Part of a small language model's weights.
Architecture: LayerNorm before each block, learned and rotary positions, no biases in attention or MLP, untied embeddings, attention and MLP in parallel.
Each number is 128 + 24 x the weight over its row's rms, rounded and kept within 0 to 255. Layers, rows and columns count from 0. The size above them is the row's rms in percent of the matrix's.

# layer 8 attention query, 96x96, rms 0.116, rows 0-95, columns 48-95
size [ 33  30  35  29  49  39  49  45  55  74  51  76  70  74  92  54 126  79 152 139 175 179 164 170 182 183 168 169 190 189 182 171  41  42  44  48  49  55  47  68  53  66  54  65  64  76  87  49 143  71 117 126 116 117 116 112 117 124 112 111 135 127 121 116  74  79  90  96  85  79 103  72  94  79  74  88  81  82  77  84  65  61  71  76  65  65  81  62  64  65  74  80  77  69  65  68]
[[ 92 192 108 127 118 140 119 119 130 140 106 119  96 130 148 172 105 105 132 116 124  82 130 152 121 165  94 155 120 141 128 140 105 110 114 148 103 171 109 139  58 177 107 119 126  90 107 108]
 [103 193 193 152 161 133 131 131 149 132 111 110 161 142 132 108  97 125 148 162 140 111 134 144 123 182 135 118 139  81 126 109 135  66 137 131 154 167 143 109  96 113 125 125 137  93 149 187]
 [135 139 150 163 147 126  96 156 154 102 134 140 142 147 178 147 114 117 132 170 149 117 158 132 138 118 146 188 134  95 112  87 158 164 107 100 113 152 122 144 135 108 134 112 114 109 133 141]
 [145 164 156 147 118  96 145 111 132 150 157 133 103 136 110 131 102 159 131  66 128 119 120 156 125  90 128  85  76 116 158 141 120 113 143 150 107 104 148 121  98 140 123 155 152 117  77 137]
 [107 129 153  72  84 151 136 152 120 148 101 105 103 130 108 123 149 151 147 166 114 163 129 116 137 131 123  50 149 131 148 122 122 136  81 133 101  97 135 105  84 118 161 115 144 167 121 101]
 [195 122 119 123 161 150 123  96 123 129 100 109  93 147 109 102 153 109 120 112 116 105  78 161 152 142 113 120 105 151 126 126 116 119 135 137 132  84 118 132 153 172  98 114 142 112 148 115]
 [124  90  92 177 146 116 106 148 117  80 145 172 119 109 140 117 160  99 115 100 131 112 143 167 127  90 120 139 112 150 109 141 124 118 155 104 151 173 133 107 155 153 108 136 100  94 151 108]
 [ 71 124 112 125 141 159 143 118 128 100 108 115 200 145 137 145 130 123 145 129 124 105 121 127 149 123  99 146 132 125 150  97 152 114 144  73 141 133 116 130  80  65 122 108 129 168  93  76]
 [126 165 105 129 126 151 158 136 148 152 106 157 136 129 145 150 116 139 157 142 138 130 165 151 115 115 125 148 126 145  91 140 106 124  96 146 134 136 112 137  93 129 137 124 124 187 105 132]
 [126 138 154  79 113 136 170 101 132 173 130 128 140 149 121 122 148 140 157 177 127 119 150  83 146 154 138  87 164 121 180 127 123 122 117 115 129 103 117  91 111 119 141 123 156 126 109 157]
 [ 93  93 142 125 129 117 109 187  99  94 139 104 111 104  96 122 145 131  82  87 114 124  94 138 128 144 116 101 120 132 132 160 129 124 163 144 119 118 169 111 147 159 130 159 148 106 166 116]
 [149 107 131 179 143 129  80 150 124 105 112 175  87 122 149 122 100 108 126 123 110 147 136 183 147 115 158 121 118 147  87 127 151 150 127 171 114 110 162 136 127 110 108 147 135 174 136  86]
 [124 135 130  75 117 151 132 114 125 144 117  96 163 128 141 141 139 155 130 150 137 133 107 115 142 168  93  73 119 121 182 132 115 115 136 114 118 115 134 110  99 140 142 128 144 125 105 126]
 [118  78 146 178 140 122  79 181 111 123 132 131 109 113 147  98 123 119  77 109 114 124 115 142 123 103 125 122 122 114 105 116 143 123 143 149 113 140 165 145 161 140 112 157 128  99 181  95]
 [140 155 116 101 118  96 157 105 133  97 119 105 174 147 113 142 109 135 152 162 138 136  97  96 128 154 103 114 132 150 160 125 124 115 133 118 134 101 115 141 130 143 158 150 150 119 140  72]
 [116 130 152 117 169 172 178 117 145 147  89  93 175 172 167 142 131 148  91 101 158  85 120 118 143 140 114 142 164 139 170 132 112 118 130 127 117 158 161 118 133 122  88 136 146 117  88 144]
 [117 104 148 133 155 166 119 143 104 165 128 144 115 107 175 116 148 143  97 109 131 130 156 170 114 137 147 114 135 108 117  95  99 110 113 140 118 150 149 100 109 110  87 113 127 157 121 177]
 [162 102 117 155 112 121  85 159 143  86 141 148 122 108 120 144 112 103 124 131 111 175  96 114  99 157 124 103  77 136 104 129 146 112 145 151  82  92 129 183 148 148 137 155 156 114 177  96]
 [169 128 158  94 111 106 126  85 130  80 124 115 163 125 137 146 120 112 145 137 124 153  61 113 127 128 120 116 146 157 142 113 122 120 132 126 128 133 125 166 121 155 141 204 116 102 140  93]
 [134 129 119 156  96 116 106 164 187 122  96 105 128 152  90 129 132  98 116 130 120 155 140 109 152 141  81 102 102 114 130 167 181 148 160 119  79 129 137 170 143 171 134 120 143 117 125  98]
 [158 124 158 109 112 145 132 144 156 145 128 126  86 141 131 167 109 127 170 126 125 119 142 133  95  60 147 120 101 119 135 123 123 108 113 106 103 118  95 128 109 121 103  81 134 108 127 130]
 [106 151 120 124 149 142 165  95 142 103 138 157 134 111  81 144 113 155 151 107 143 106 118 109 119 120 131 121 130  83 117 137  97 146  88 124 153 112 118 177 148  95 118 152 128 147 104 180]
 [123 148 142 111 128 143 157 100 149 118 104 143 121 119 104 108 132 118 119 172 142  95 129 116 167 132 127 103 142  93 122 126 150 124 142 109 119 148 116 203 140 194 119 142 113 112 136 163]
 [126 101  92 160 152 106 149 135 144 134 112 109 165 143 122 151 121 150 109 156 127 108 134 107  70 114  98 158 134 131 155 109 163 153 137  95 137 106 123 156 182 133 139 125 156 117  84 151]
 [159 100 130  92 117 152 117 112 156 173  92  95 159 127 134  92 122 140 142 118 114 111 116 145 137 148 112  67 108 118 124 132 179 162 104 145  78 132 162 106 111 123 142 161 121 154  81 135]
 [ 88 159  62 113 139 117 110 136 126 138  98 118 132 145 152  94 116  97 100 127 193 137 122 152 182 104 131 114 133 145 108 107 155 150 158  98 168  92 135 124 115 147 101 150 150 141  99  97]
 [159 133  80 109 137 149 128 113 170 122 137 100 115 124  64 125  89  96 159 142 161  99 152 123 143 142 133 141  83 127 107 128  96 136 145 114 118 132 157  81 130 128 148 117 133  87 136 117]
 [182 126 163 128 102 170 131 134  91 180 120 170 150 113 135 121 122 104 157 160 106 146 144 149 103  96 104 115  94 157 106 128 154 110 146  83 166 162  87 151 115 128 158 163 137 142 117  98]
 [111  85 115 134  96 144  94  84 145 144 150 133 146 104 137 165 108 120 145  98 105 129 131 150 157 131 163 107 106  80 120 139 143 108 129 117 138 105 139 148 158 143 167 129 148 126 102 143]
 [160 124 150  95 149 146  95  89 138 138 131 127 180 135 152 133 163 109 120  83 165 137 168 140 114  82 115 106 149 105 131 120  91 156 150 119 155 125 116 140 111 148 101 167 131 129 135 134]
 [109 128  79 138 120 126 152 118 136 150  89 133 132 130 182 163 105 121 128 144 146 136 136 105 109 109 132 128 145 111 143 169 130 111  92 124 115 129 166 126 187 132 141 100  84 187 160 136]
 [149 128 141 120 135 140 136 151 166 114 126  87  90 105 156 119 134 118 154 147  87  88 125 127 123 104 124 120 140 134  83 103 156  94 107 143 131 102 127 123 145 123  93 175 150 132 140 125]
 [146 131 125 122 120 120 179  91 166 169 110  82 100 154 128 121  79 155 156 132 145 121 153  64 108  88 125 127 128  80 174 107 143 137 152  92 165 118 136 139 124  89 142 120 101 146 102 152]
 [109 148 103 112 156 171 116 130 119  88 113 160  88 122 140 145 115 112 102 117 110 157 141 166 176 162 133 147 120 162 111 155 123 159 119 137 131 176 135 147 154 138 101 107 151 149 151 126]
 [146 119 122 145 161 143 115 145 139  59 152 147 112 109 100 132 131 138 114 102 159 129 103 125 129 118 105 147  98 159 156 147 119 135 140 120 160 160 164 135  73 126 141 149  89 120 137 115]
 [137 176 113 126 153 101  90  84 154 124 140 176 105 133 140 101 115 100 150 160 139 134  95 113 115 144 146 150 115 117 125  99 125  78 109 144 124 133 149 124 104 154 128 151 157 171 141 127]
 [106  73 169  94  98 159 105 157 104 146 114 150 131 142 133  87 135 134 142 194  87 158 170 122 115 198 115 109 151 121 121 127 132 140 119 147 105 111 114 124 180 141 153 110 164 121 124 126]
 [144 122 141 148 107 148 144 124 139 123 134  91 144  89 153 100 124 140 102 152 122 152 104  81 144 133 161 127 127 130 127 148 148 159 164 173 122 147 134 153 124 124 120 131 137 104 105 171]
 [116 105 134 191 147 103 125  58 144  77 120  99 160 101 133 111 124 111 132  80 131 124  95 161 131  80 105 182 115 139 122 104 129  94  88 144 165 153 130 123 133 137 127 147  81 147 129 140]
 [136 129  95 155 147 143 121 162 144  87 139 141 155 123 135 128 130 111 114 118 156 140 122 136 109  82  88 153 146 155 153 100 136 116 104  91 127 153 134 132 121  91 148 170 100 128 143 131]
 [159 125  85 147 100 147 111 165 124 171 115 165 100 128 110 143 131 114 118 113 125 140 139 158 100 110 107 127 109 153 120 124 124  86  89 110 111 170 119  94 134  78 135 142 101 156 131 101]
 [109 134 171  73 104 149 121  99 125 183 119 117 153 130 142 105 139 137 136 174  96 135 151  93 152 178 156  93 110  95 116 141 122 110 128 153 145  86 105 117 151 132 136 118 153 153  90 162]
 [ 92 104 118 115 145 116 112 146  88  81 149  62 139 114 134 129 135 137 107 119 173 143 100 100  91 121 147 116 145 144 132  88 102 161 144 121  95 109 132 172 145 160 141 152 139  90 145 110]
 [142  74 115 149 148 127 130 157 116 107 142 173  82 114 148 159 108 124 113 109 171 149 118 142 100 123 134 142 147 157 149 102 132 110 113 138  92 128 150 140 141  83 129 167 112 120 123 110]
 [107 128 143  87 110 113  77 101 115 110 131  55 190 144 130 123 126 124 128 160 101 161 116 120 161 153 128  96 116  90 165 151 128 109 122 147 140 111 106 130  86 180 140 130 152 121 131 132]
 [ 92 107 124 151 154 131 154 139 130  92 130 140 112 130 127  95 142 128 111 119 167 115 110 135  94 113 132 141 140 153 102 117 117 160 118 127 119 170 149 140 154 122 100 169 111  93 178 105]
 [158 132 139 117  86 106 111 106 121 129 156 127 133 136 101 129  81 104 155 174  99 141 101 113 132 126 122 141 108 139 143 174 129 102 113 109 149 111  85 143 127 148 172 125 141 104 144  95]
 [110 152 168  80 132 127 180 137 152 133 106  94 177 140 143  93 155 116 119 115 133  93 142 145 164  81 163 140 151 137 143 152 132 148 112 155 141 147 127 128 114 174 101 142 120 133 164 115]
 [104 113 145 119 170 153 127 143 118 131 107 118 115 115 160 119 148 153  89  98 142 130 132 156 108 160 146 108 138 120 124  78 118 128 125 155 101 132 165 103 102 103  99 119 138 150 109 170]
 [174 121 133 149 120 128  97 171 141 116 115 185 120 111 133 178  89 118 141 149 126 185 102 121 118 147 102  80 104 126 120 134 127 114 143 142  84 110 162 157 128 111 159 163 158 124 150 133]
 [163 125 142  89 129  86 112  91 130  92 112 105 160 117 147 142 107 137 139 124 127 156  61 139 125 127 136 108 142 160 144 105 110 112 120 146 143 118 121 135 107 142 143 194 113 105 128 115]
 [142 120 124 160 114  95  99 164 168 104 112  90 128 154  99 139 161 108 103 130 139 170 121 114 122 137  93  84 135 108 123 127 179 141 136 120  52 123 151 164 134 139 111 158 133 115 131 119]
 [161 127 158  99 108 133 131 144 149 156 127 108  88 152 127 170 108 135 167 112 121 116 133 134  94  61 146 108 104 130 139 119 124  99 108 104  94 101 102 119  97 126 107  83 125 100 129 126]
 [102 142 121 122 158 148 166  92 139  93 141 152 124 111  87 136 130 147 142 106 146 113 123 107 110 107 141 115 124  85 108 115 115 154  94 141 118 111 119 169 142  83 109 157 127 142 103 179]
 [135 139 153 104 118 153 166  93 150 121 109 155 136 114 117 104 112 123 121 166 148  88 119 111 175 130 126 113 120 102 134 147 135 124 137  94 136 145 109 204 139 196 128 130 111 108 134 148]
 [131 100  88 159 143 111 152 143 138 132 118 113 160 137 115 147 117 145 107 169 129 112 138 105  73 119  98 157 134 130 153 113 163 149 142  83 134  97 112 158 188 145 145 106 147 117  81 154]
 [162 109 126  94 120 164 126  98 150 175 102 103 155 135 132  94 124 137 143 124 121 119 116 130 140 155 117  73 107 118 125 137 177 168 106 137  72 145 148 115 111 127 133 156 127 153  81 131]
 [ 97 159  64 111 150 114 105 130 129 144  96 110 128 146 154 103 105 103  97 130 193 139 119 160 183 105 138 104 133 150 110  95 156 143 142 106 158  80 130 119 115 149 104 149 149 137 101  98]
 [157 134  90 116 131 144 119 111 175 119 132 102 104 126  72 133 102  92 162 142 153 102 150 109 138 142 145 133  84 117 102 120  90 134 139 117 113 141 156  75 115 128 138 129 129  86 144 115]
 [175 123 163 120 101 174 142 140 100 165 115 167 153 103 133 126 126  91 151 158 106 135 140 127 110  98 102  94  92 153  96 112 140 117 146  91 164 153  95 151 104 125 152 156 138 121 136 103]
 [ 98  84 117 118 100 144  93  93 134 147 146 128 144 106 141 167 102 127 146  97 110 122 119 159 160 145 169 111 118  93 130 140 131 106 133 119 140 105 134 147 166 137 163 126 157 123 102 135]
 [158 115 143 109 148 143 109  82 157 144 130 114 170 130 154 127 168 109 120  79 160 139 176 131 119  82 125 104 162  96 126 111 104 159 141 135 150 125 106 127 115 153  96 178 137 129 145 145]
 [ 99 123  80 154 117 125 148 123 144 142  86 127 124 123 183 174 113 116 125 131 145 134 148 111 101 100 126 126 152 106 141 154 138 115  87 133 107 133 165 114 179 129 130 118  88 181 154 124]
 [132 135 139 122 139 138 140 160 159 124 131 101  81 105 152 123 148 121 164 139  94  99 130 131 113 121 127 119 145 123  62 103 162 114 109 165 110 126 133 121 157 110  88 177 159 147 145 128]
 [123 114 140 141 138 123 133 159 140 125 149 130 167 136 130  94 108  94  89 172 100 130 117 112 152 103 141 131 108  85 118 110 156 109 159 123 136 111 131 105 122 105 115 108 126 148 140  73]
 [114 145  98 149  97 130 162 117 136 139  91 137 125 125 164 182 148 135 127 123 109 148 113 132 104 139  63 124 169 159 129 120 147 137 127 101 137 126  98 121 120 152 171 147 105 105 119 142]
 [108 134  70 151 110 153 104 150 160 158 122 150 151 120 140 117 120 103  93 103 121 112 152 114 108 145 123 148 159 128 129  84 176 147 123  97 112 170 125 156 149 166 142 112 156 133 112 151]
 [ 84 154 101 137 112 128 122 126 114 132 113 163 137 115 146 142 134 150 103 154 129 148 161 152 121 133 100 140 137 133 131  98 160 135  78 111 104 109 133 102 159 156 124  91 170 111  99  85]
 [110 141 185  96 131 124 155 114 161 113 132  76  97 128 112 125 158 155 125 105 155 186 107 116 170 112  81 137 145 109 121 159 116 133 123 168 156 121 122 122 112 113 110 153  93 167 123 109]
 [164 133 169 103 152  95  73 163 134  75 132 125  98 118 124 143 150 125 150 129 129 154 101 139 119  93 145  98 101 126  67 165 113  95 139 172  96 137 110  96 151 149 123 141 133 117 117 159]
 [142 149  82 151 129 130 127 148 121 113  97 167 146  98 130 133 134 120 135 121 103  97 151 118 131 130 148 151 124 145 133 110 167  94 113  91 135 136 119 117 146 130 133  71 144 160  95 137]
 [112 140 118 158 103 159 115 122 108 148  95 153 151 175 156 158 116 137 138 126 119 103 149 150 155 126 129  92 122 115 171 109 174 103  80 111 167 161 107 109 144 116 150  67 109 169 114 111]
 [120 133  68  92 113 138 130 129 148 142  99 113 179 140 127 157 123 128 150 145 160 126 162 141 118 116 103 119 143 135 149 131 106 128  99 128 124 172  97 127  91 153 113 137 149 152 117  71]
 [100 130 117 111 132 146 151 146 115  95 194 153 120 128  93 155 121 161 146 124 158 138 129 113 130 141  76 143 134 107 173 119  82 126 194 140  98 116 159 153 156 128 130 130 121 106 161 140]
 [115 102 157 139 117 122  86 133 139  89 125 118  73 111 159  85 144 118  79 120  97 152 119 127 121 121 190 106  98 147 152 148 121 121 153 166 156 129 110 120 187 142 143  98 140  95 133 152]
 [124 164 131 156 162 106 103 138 121 112  72 106 140 161 145 100 141  96 121 157 107 143 122 124 133 126 129 127 150 167 123 121 122 122 109 108 149 147 114  76 113 184 110 120 121 171 112 105]
 [126 162 125 129 107 147 161  94 168 105 148 108 111 109 125 168 126 134 145  87 146 122 147 112 149 149 107 105 129 115 148 157 132 124 154 129  87 104 118 159 147 145 126 125 119 133 126 190]
 [ 94 132 165 140 147  92 147 136 139 146 122 150  89 141 145  93 133 155 109 153  92 118 139 147  84 129 159 121 141 109 111 144 132 130 118 137 121 113 140  70 158 166 141 121 118 169 148 125]
 [118 143 100 115 110 121 141 123 129 137 124 126 165 119 145 168 114 105 133 127 163 165 130 115 152 157 104 112 101 109 137 155 140 115 196 141 162  72 136 182  94 134 118 125 152 109 140  63]
 [126 156 138 115 126 153 138 117 157 116 111 114 158 113  91 137 118 151 100 108 129 114 114 113 144 139  96 119 139 111 112 176  98 141 111 151 137 102 110 123 111 129 115 174  94 125 159 131]
 [135 158 145 153 161 116 107 115 169 114 155  56 112 145 135  94 151 160  79 138 143 137 136 160  94 143 155 158 137 122 129 111 138 137 108 130 108 152 117  87 131 135 124 141 119 138 140 157]
 [163  97 149 146 134 123 121 137  84 135  96 184  91 150 161 113 134 126 145 135 111 147  94 123 122 140 151 109 105 124 126 127 118 131  99 108 115 179 127 135 110 154 139 100 138 157 136 144]
 [164 106 127 142 158 139 167 133 108  78 108 113 142 184 100 164 129 109 148 163 163 171  77  81 104 123 112 130 141 136 152 158 101 148 123 120 165 145 122 159 107 154 130 160 103 113 137 103]
 [149  94 136 142 120 144 138 112 162 111  91 167 139 115 139 124 108 113 126 138 142 119 121 119 136 116  79 173 126 158 134 161 121 127  79  64 106 152 106 130 115 203  99 118 105 132  99 161]
 [130  77 133  93 128 136 114 141 150 140 131  94 100 137 139 182 115 140 125  95 125 114 123 170 122 107 114  98 128  95 162 127 136 129 132 106 122 131 113 141  56 101 148  84 136 100 122 150]
 [118 159 127 132 156 127 123 112 145  96 123 148 126 109 101 131 120 127 142 117 131  91 114  65 132 115 147 144  99  95 158 166 104 147  93 110 129 158  95 105 143 111  93 128 130 114 114 132]
 [106 180 160 110 150 108 134  97 135 119 124 125  96 148 116 132 126 146 148 135 112  97 107 144 120 135 116  89 156  65  93 122 129 123 160 154 141 113 128 157 135 125 119 159 124 121 129 147]
 [129 107  73 168 125 137 117 120 119 114  87 127 125 159 130 145 142 135  87 134 115 101 142  92 105 104 109 135 124 110 133  95 155 143 112 103 130 114 130 130 156 175 131 116 142 122  64 148]
 [161 136 154  81 126 135 109 118 180 145 101 116 143 114 152  88 151 103 133  72 119  90 105 154 137 127 141  85 116 100 146  86 147 148  99 161  85 136 155 141 115 103 123 178 116 108  92 154]
 [ 80 155  68 117 147 115 118 151 121  98 105 116  91 170 163 131 120 135 110 113 151 137 127 140 141 129 116 126 175 146 132 107 156 134 138 104 120 129 122 110 131 142 113 170 131 133 130 120]
 [161 111  88 119 133 159 121  76 131 114 129 133 133 112  89 122  96 108 169 137 149  99 136 115 150 132 145 151 117 136  77 131  89 167 162 130 142 155 172 107 124  97 139  95 137  71 125 111]
 [182 126 124 163  80 164 104 128 111 143 123 169 114  96 117 139 103  96 161 142 106 101 132 120 129  86 120 147  90 158 116 134 130 100 119  83 153 171 119 124 122 134 156 130 123 147 117 128]
 [150  83 120 150  89 154 114 107 114 151 150 132 156 117 130 170 112 119 140 126 108 142 136 138 139 163 150 129  98 112 125 145 149  80 142 118 122 114 122 162 138 138 163 117 155  96 100 122]
 [156 147 129 115 141 145 143  85 127 111 134 129 164 150 136 135 134 132 102  85 187 133 138 121 101  98  82 173 102 136 163 158 134 187 144 113 159 144 117 151  83  98 100 130 135 113 130 125]
 [139 139 108 123 100 110 137  80 132 113  97 108 132 110 178 148 118  99 116 151 166 121 120 107 123 103 118 158 139 101 134 156 142  88 111 106 121 137 136 147 172 154 136 159 118 145 136  96]
 [150 141 134 119 126 135 187 143 146  87 116 127  73 109 138 123 121 127 123 142  97 109 105 132 110  94 112 162 105 195 107  96 149 116 122 130 129 142 147  82 140 114  95 129 120  81 111 156]]
# layer 8 attention key, 32x96, rms 0.118, rows 0-31, columns 48-95
size [ 21  24  29  27  31  32  43  41  32  52  52  46  74  52  79  63  69 129 132 109 142 133 132 131 146 150 145 138 142 142 145 129]
[[137 117  91 108 139 107  86 151 129 143 129 198 152  94  62  91 136 142  88 105 117 153 124 110 152 135 133 118 140 152 103 135 132  92 132 156 119 116 107  96 139 100 156  85 103 135 131 100]
 [125 147 146 168 123 121 150 200 121 141 176 166 168 118 121 143 129 142 144 149 132 138 148 124  81 116 122 156 137 152 150 155 120 136 125 154 117 112 172 123 151 139 176 145 147 187 100 105]
 [117 110 119 150  92 119 180 121 143 172 105 129 156 111 148 140 109 134 131  94 106 130 108  96  98 139 106 125 117 147 183 131 126  90 142 127  72 110 122 120 149 110 137 162 117 146 102 114]
 [126 127  77 119  83 116 137 126 106 135 113 126 139 133 137 164 135 147 131  91 125 142 149 113 119 147  72 117 147 154  98 119 117 155 153 118 119 100 146 161 127 117 138 106 119 127 124 130]
 [123 194 127 157 170  88 131 111 140 134 133 138 149 130 117 128 111 121 116 100 137  70  84 129 133  87 147 139 128 100 128 141 147 110 137 137 181 172  99 123 131 127  89 152  96 117 146 152]
 [131 126 108 154 140 121 126 123 156 145 163 140 172 164 132 129 115 128 149 113 154 133 118  93  90 112 104 137 157 105 162 105 140 103 126  87 128 173 114 109 113 109 157 148 107 160 127  88]
 [166 107 157 135 111 132 155 150 116 149 144 111  75 109 125 164 124 128 103 137 112 137 137 155 136 162 166 124 109 141 104 134 112 135 146 161  75  72 161 136 123 146 140 131 162 117 137 133]
 [104 102 141 120 107  90 166 117 118 109 100 108  83 123 116 120 129 157 128 109 142 148 134 149 144 142 139 153  81  91  83 142 128 138 124 170 107  95 129 139 158 147 103 132 164 105 135 158]
 [118  83 152 130 163  76 103 121 150 104 104 126 150 154 139 110 113 108 113 149 126  87 118 101 116 110 124 147 165  87 160 128 163 127 132 117 177 128 105 124 150 106  88 127 112  90 147 115]
 [116 152 134 117 117 136 111  97 135 165 143 116 185 139 133 140 128 119 141 151 127 155 153 127 110 129 114 120 172 130 184 131 127  86 109  98 161 177 130 110 105 130 144 132 125 180  94 127]
 [112 153 125 156 116 164 164 134 144  96 110 151 129 128 117 111 118 163 117  74 147 118 116 173 156 108 115 162  96 124  80 159 138 166 141 161 131 147 153 151 139 137 115 113 120  93 179 163]
 [113  99 142 146 138 134 148 150 135  98 100 105  88 127 139 129 140 137 105 147 138  73 137 118 117 122 128 165 127 127  95 141 159 189 172 155 157 103 145 155 146 136 106 124 131  84 181 142]
 [171 135 103 118 109 128 130 123 113 162 124 129 130 130 120 103 140 155 156 119 147 173 126 118 110 147 130 124 114 119 145 143  97 118 102 121 121  82 121 124 100 152 136 128 137 194  75 134]
 [124 153 111 162 126 126 156 128 150 110 109 134 112 116 123  93 123 154 137 132 138  91 118 176 160 131 106 153  92 143 125 100 160 164 161 147 113 116 181 125  92 126 144  98 136 117 139 166]
 [ 95 109 135  75 153 108 138  93 127 144 139 134 140 158 142 145 154 112 132 121  95 200 121 124 146 109 148 130 158  85 145 172 118 173  92 127 159 116 101  98 155 150 126 139 129 151 128 114]
 [161 128 133 118 142 136 137 132 129 135  82 126 126 137 131 109 147 172 130 109 159 153 127 123 126 123 145 118 168 158 146 123 118 136 135 135 118  98 133 127 102 114  96 151 148 167 135 133]
 [127 154 115 131 149 141 151 110 127 129  88 120 107 125 148 107 119 138  90 105 161 125 121 105 143  95 137 164 135 182 129  88 156 141 153 119 116  98 164 108  81 105 116 109  59 123  97 141]
 [168 155 137 146  98 157 120 140 128 145 101 119  94  99 125 128 122 145 133 131 152 104 137 107 134 146 137 112 108 171 111 101 123 101 171 138 107 133 144 149  93 116 162 133 154 131  86 138]
 [114 132 167  93 162 139 167  99 124 109 108 133 113 167 148 146 150 116  89 105 141 194  72 131 151 105 141 130 141 145 142 170 140 121 127 120 115  96 124 102 130 128 159 152  90 109 100 115]
 [145 120 118  71 131 116 129 104 115 108  93 119 127 133 139 124 140 132 123  78  99 159 121 149 125 127  92 142 115  96 190 158 132 166 137 151 122 140 152 164 103 131  82 152 176 108 114 139]
 [117  57 115 123 157 126 135 137 144 116 152 117 104 131 157 154  89 149 143 114 148 133 134 165 163 142 146 100 146  99 124 111 131  90 135 125 124 227 103 124  89 152 144 122 161 122 120 132]
 [128 138 151 121 129 102 129 125 132 101  99 132 140  71 120 157 149 115 138 139 172 135 123  79 155 111 122 116 139 121 102 133  62  87 133 152 118  98 155 123 126 133  89 119 150 114  77 136]
 [136 180 127 141 172 138 180 121 103 112 148 127 107 112 141 130 131 136 126 120 150 140 111 155 105 115 108  99 122 109 135 117  98 127 117 123 121 119 131 128 162 106 185 135 194 130  77 150]
 [147 121 120 146 106 153 116 109 102 152  64 143 136 139 139 121 191 142 112 124 167  95 104  99 136 120 112 153 153 126 168 131 156 126 129  91 128 148 130  99 131 124  85  88 185 134 151 136]
 [141 110 156 116 146 110 101 136 154 143  85 110 122 159 128 131 173 114 142 169 130  75 130 189 121 148 149 161 158  89 151  96  76 164 157 123  56 131 123 148 121 145 166 144  89 126  96 128]
 [ 97 107 111 136 119 101 157 153 126 116 136 137 142 143 133 143 132 116 122 102 152 118 124 149 115 157  98  85 157 145 169 112 125 166 116 169  85  92  88 110 126 122  95 111 109  88 147 129]
 [155 128 104  92 138 179 111 113  99 127 113 118 123  57 132 101 107 112 137 138 192 118 112 129 116 123 119  99 104  96 117 115 136 133 131 158 118 164 134 103 142 129 108 125  77 117 132 136]
 [134 165 127 109  91 150 109 119 120 144 134 155 106 145 128 103  88 123 181  93 115 102 147 145 102 136 135 112  80 133 141 133 118 165 136 128 179  67 121 132 133 137 148 118 125 158 147 126]
 [117 139 137 128  97 106 120 134 137 127  85 144 131 130 126 143 121 147 154 108 113  82 124 127 141 132 151 106  86  97 119 118 150  91 143 144 157 108 142 138 128 100 204 147 161 124 140 111]
 [119 115 159 140 137  90  79 124 136 106 118 125 157 157 139 136 157 148 109  94 213  93 122 111 120 105 138 125  94 150 139 131 127 160 110 144 155 149 123 135 158 122 166 130 140 138 123 119]
 [137 186 109 115  96 127 120 109 137 103 119 114 142 133 154  93 155 104 129 136 117 126 118 120 142 103 145 125 138  93  87 127 140  72  93  89 119 108 130 121 109 120 179 141 115 105 179 136]
 [138 151 122 139 238 131 116 125 138 143 102 127 135 104 135 130 163 139 122 122  46 111 129 102 125 144 125 138 111 141 126 144 137  90 138 141 133  93 177 131 136 151 121 117 113  83 132 110]]
# layer 8 attention value, 32x96, rms 0.161, rows 0-2, columns 48-95
size [ 94  98 104]
[[117 128  79  89 134 107 116 175 143 146 103 149 121 153 132 106 141 154 124 141 130 140 113 115 106 116 120 175 117 114 118 104  79 143 110 106 113 144 134 123 139 123 132 103 139  92 151  89]
 [130 109 117 135 128 143 119 107  92 116 133 154  69 139 105 128 151  98 146 104 142 147 156 132  76 102 140 145 125  94 154 155 150 161  73 149 118 121 166 109 115 121 122 165 124 113 156 165]
 [134 119 185 108 128  99 121 112 176 118 131 150 116 151 143 136 100 100 120 128 121 117 174  77 147 142 121 163 122 153 127 114 119 136 188 157 118 146 148  64  91  92 124 142 139 107 147 117]]
# layer 8 attention output (transposed), 96x96, rms 0.153, rows 0-2,32-33,64-65, columns 48-95
size [122 124 128  91  89  69  74]
[[117 152 193 126  84 178 115 115 153 114 137  89 134 101 150 171 118 133  88 120 144 131 109 108 165 149 142 109 148 128 122 150 128 140 131 122 136  89 106 118 115 156 147 120 121 140  86 143]
 [115 108 131 159 165 122 128 114 150  81 108 171 181  84 150 136 106 143 179 134 151 128 144 138 167 118  82  99 129 167 109 122 105 145 137 109 185  94  93 128 133 104 140 113 138 106 117  93]
 [157 100  74 117 131 110 120 120 148  90 137 109 132  83 122 129 163  99 132  99 108 125 133 173 140 100 176 111  87 160 140 128 154  96 158  91 145  90 142 122 121 143 145 108 125 155 146 143]
 [122 176 184 136  80 169 147 100 131 128 149 109 160  91 123 174 106 124 103 114 109 107 127 131 165 128 102 134 127 117 115 164 117 152 137 161 137 100 116 127 113 148 143 114 135 143  63 112]
 [112 104 123 176 155 132 106 119 139 103 111 152 145 108 151 143 107 131 187 155 167 134 138 153 173  99  87 112 146 146 124 136 100 134 158 100 173 105 110 110 132  82 132 110 136  81 133 116]
 [145  62 122 129 193 106 116 118 149 130 137 142 125 132 127 130 119 132 163 143 124 109 133 135 124 165 126  73 146 142 154  88 118  90 117 148 136 184 152 128 112  83 137 132 177 136 141 161]
 [130 150 106  76 133 118 170 143 111 140 167  88 117 131 126 113 139 148  67 123  91 109  94 111 128 145 115 123 130 108 141 131  90 118 134 154 124 164 132 137 123 163 147 119 125 167  94 108]]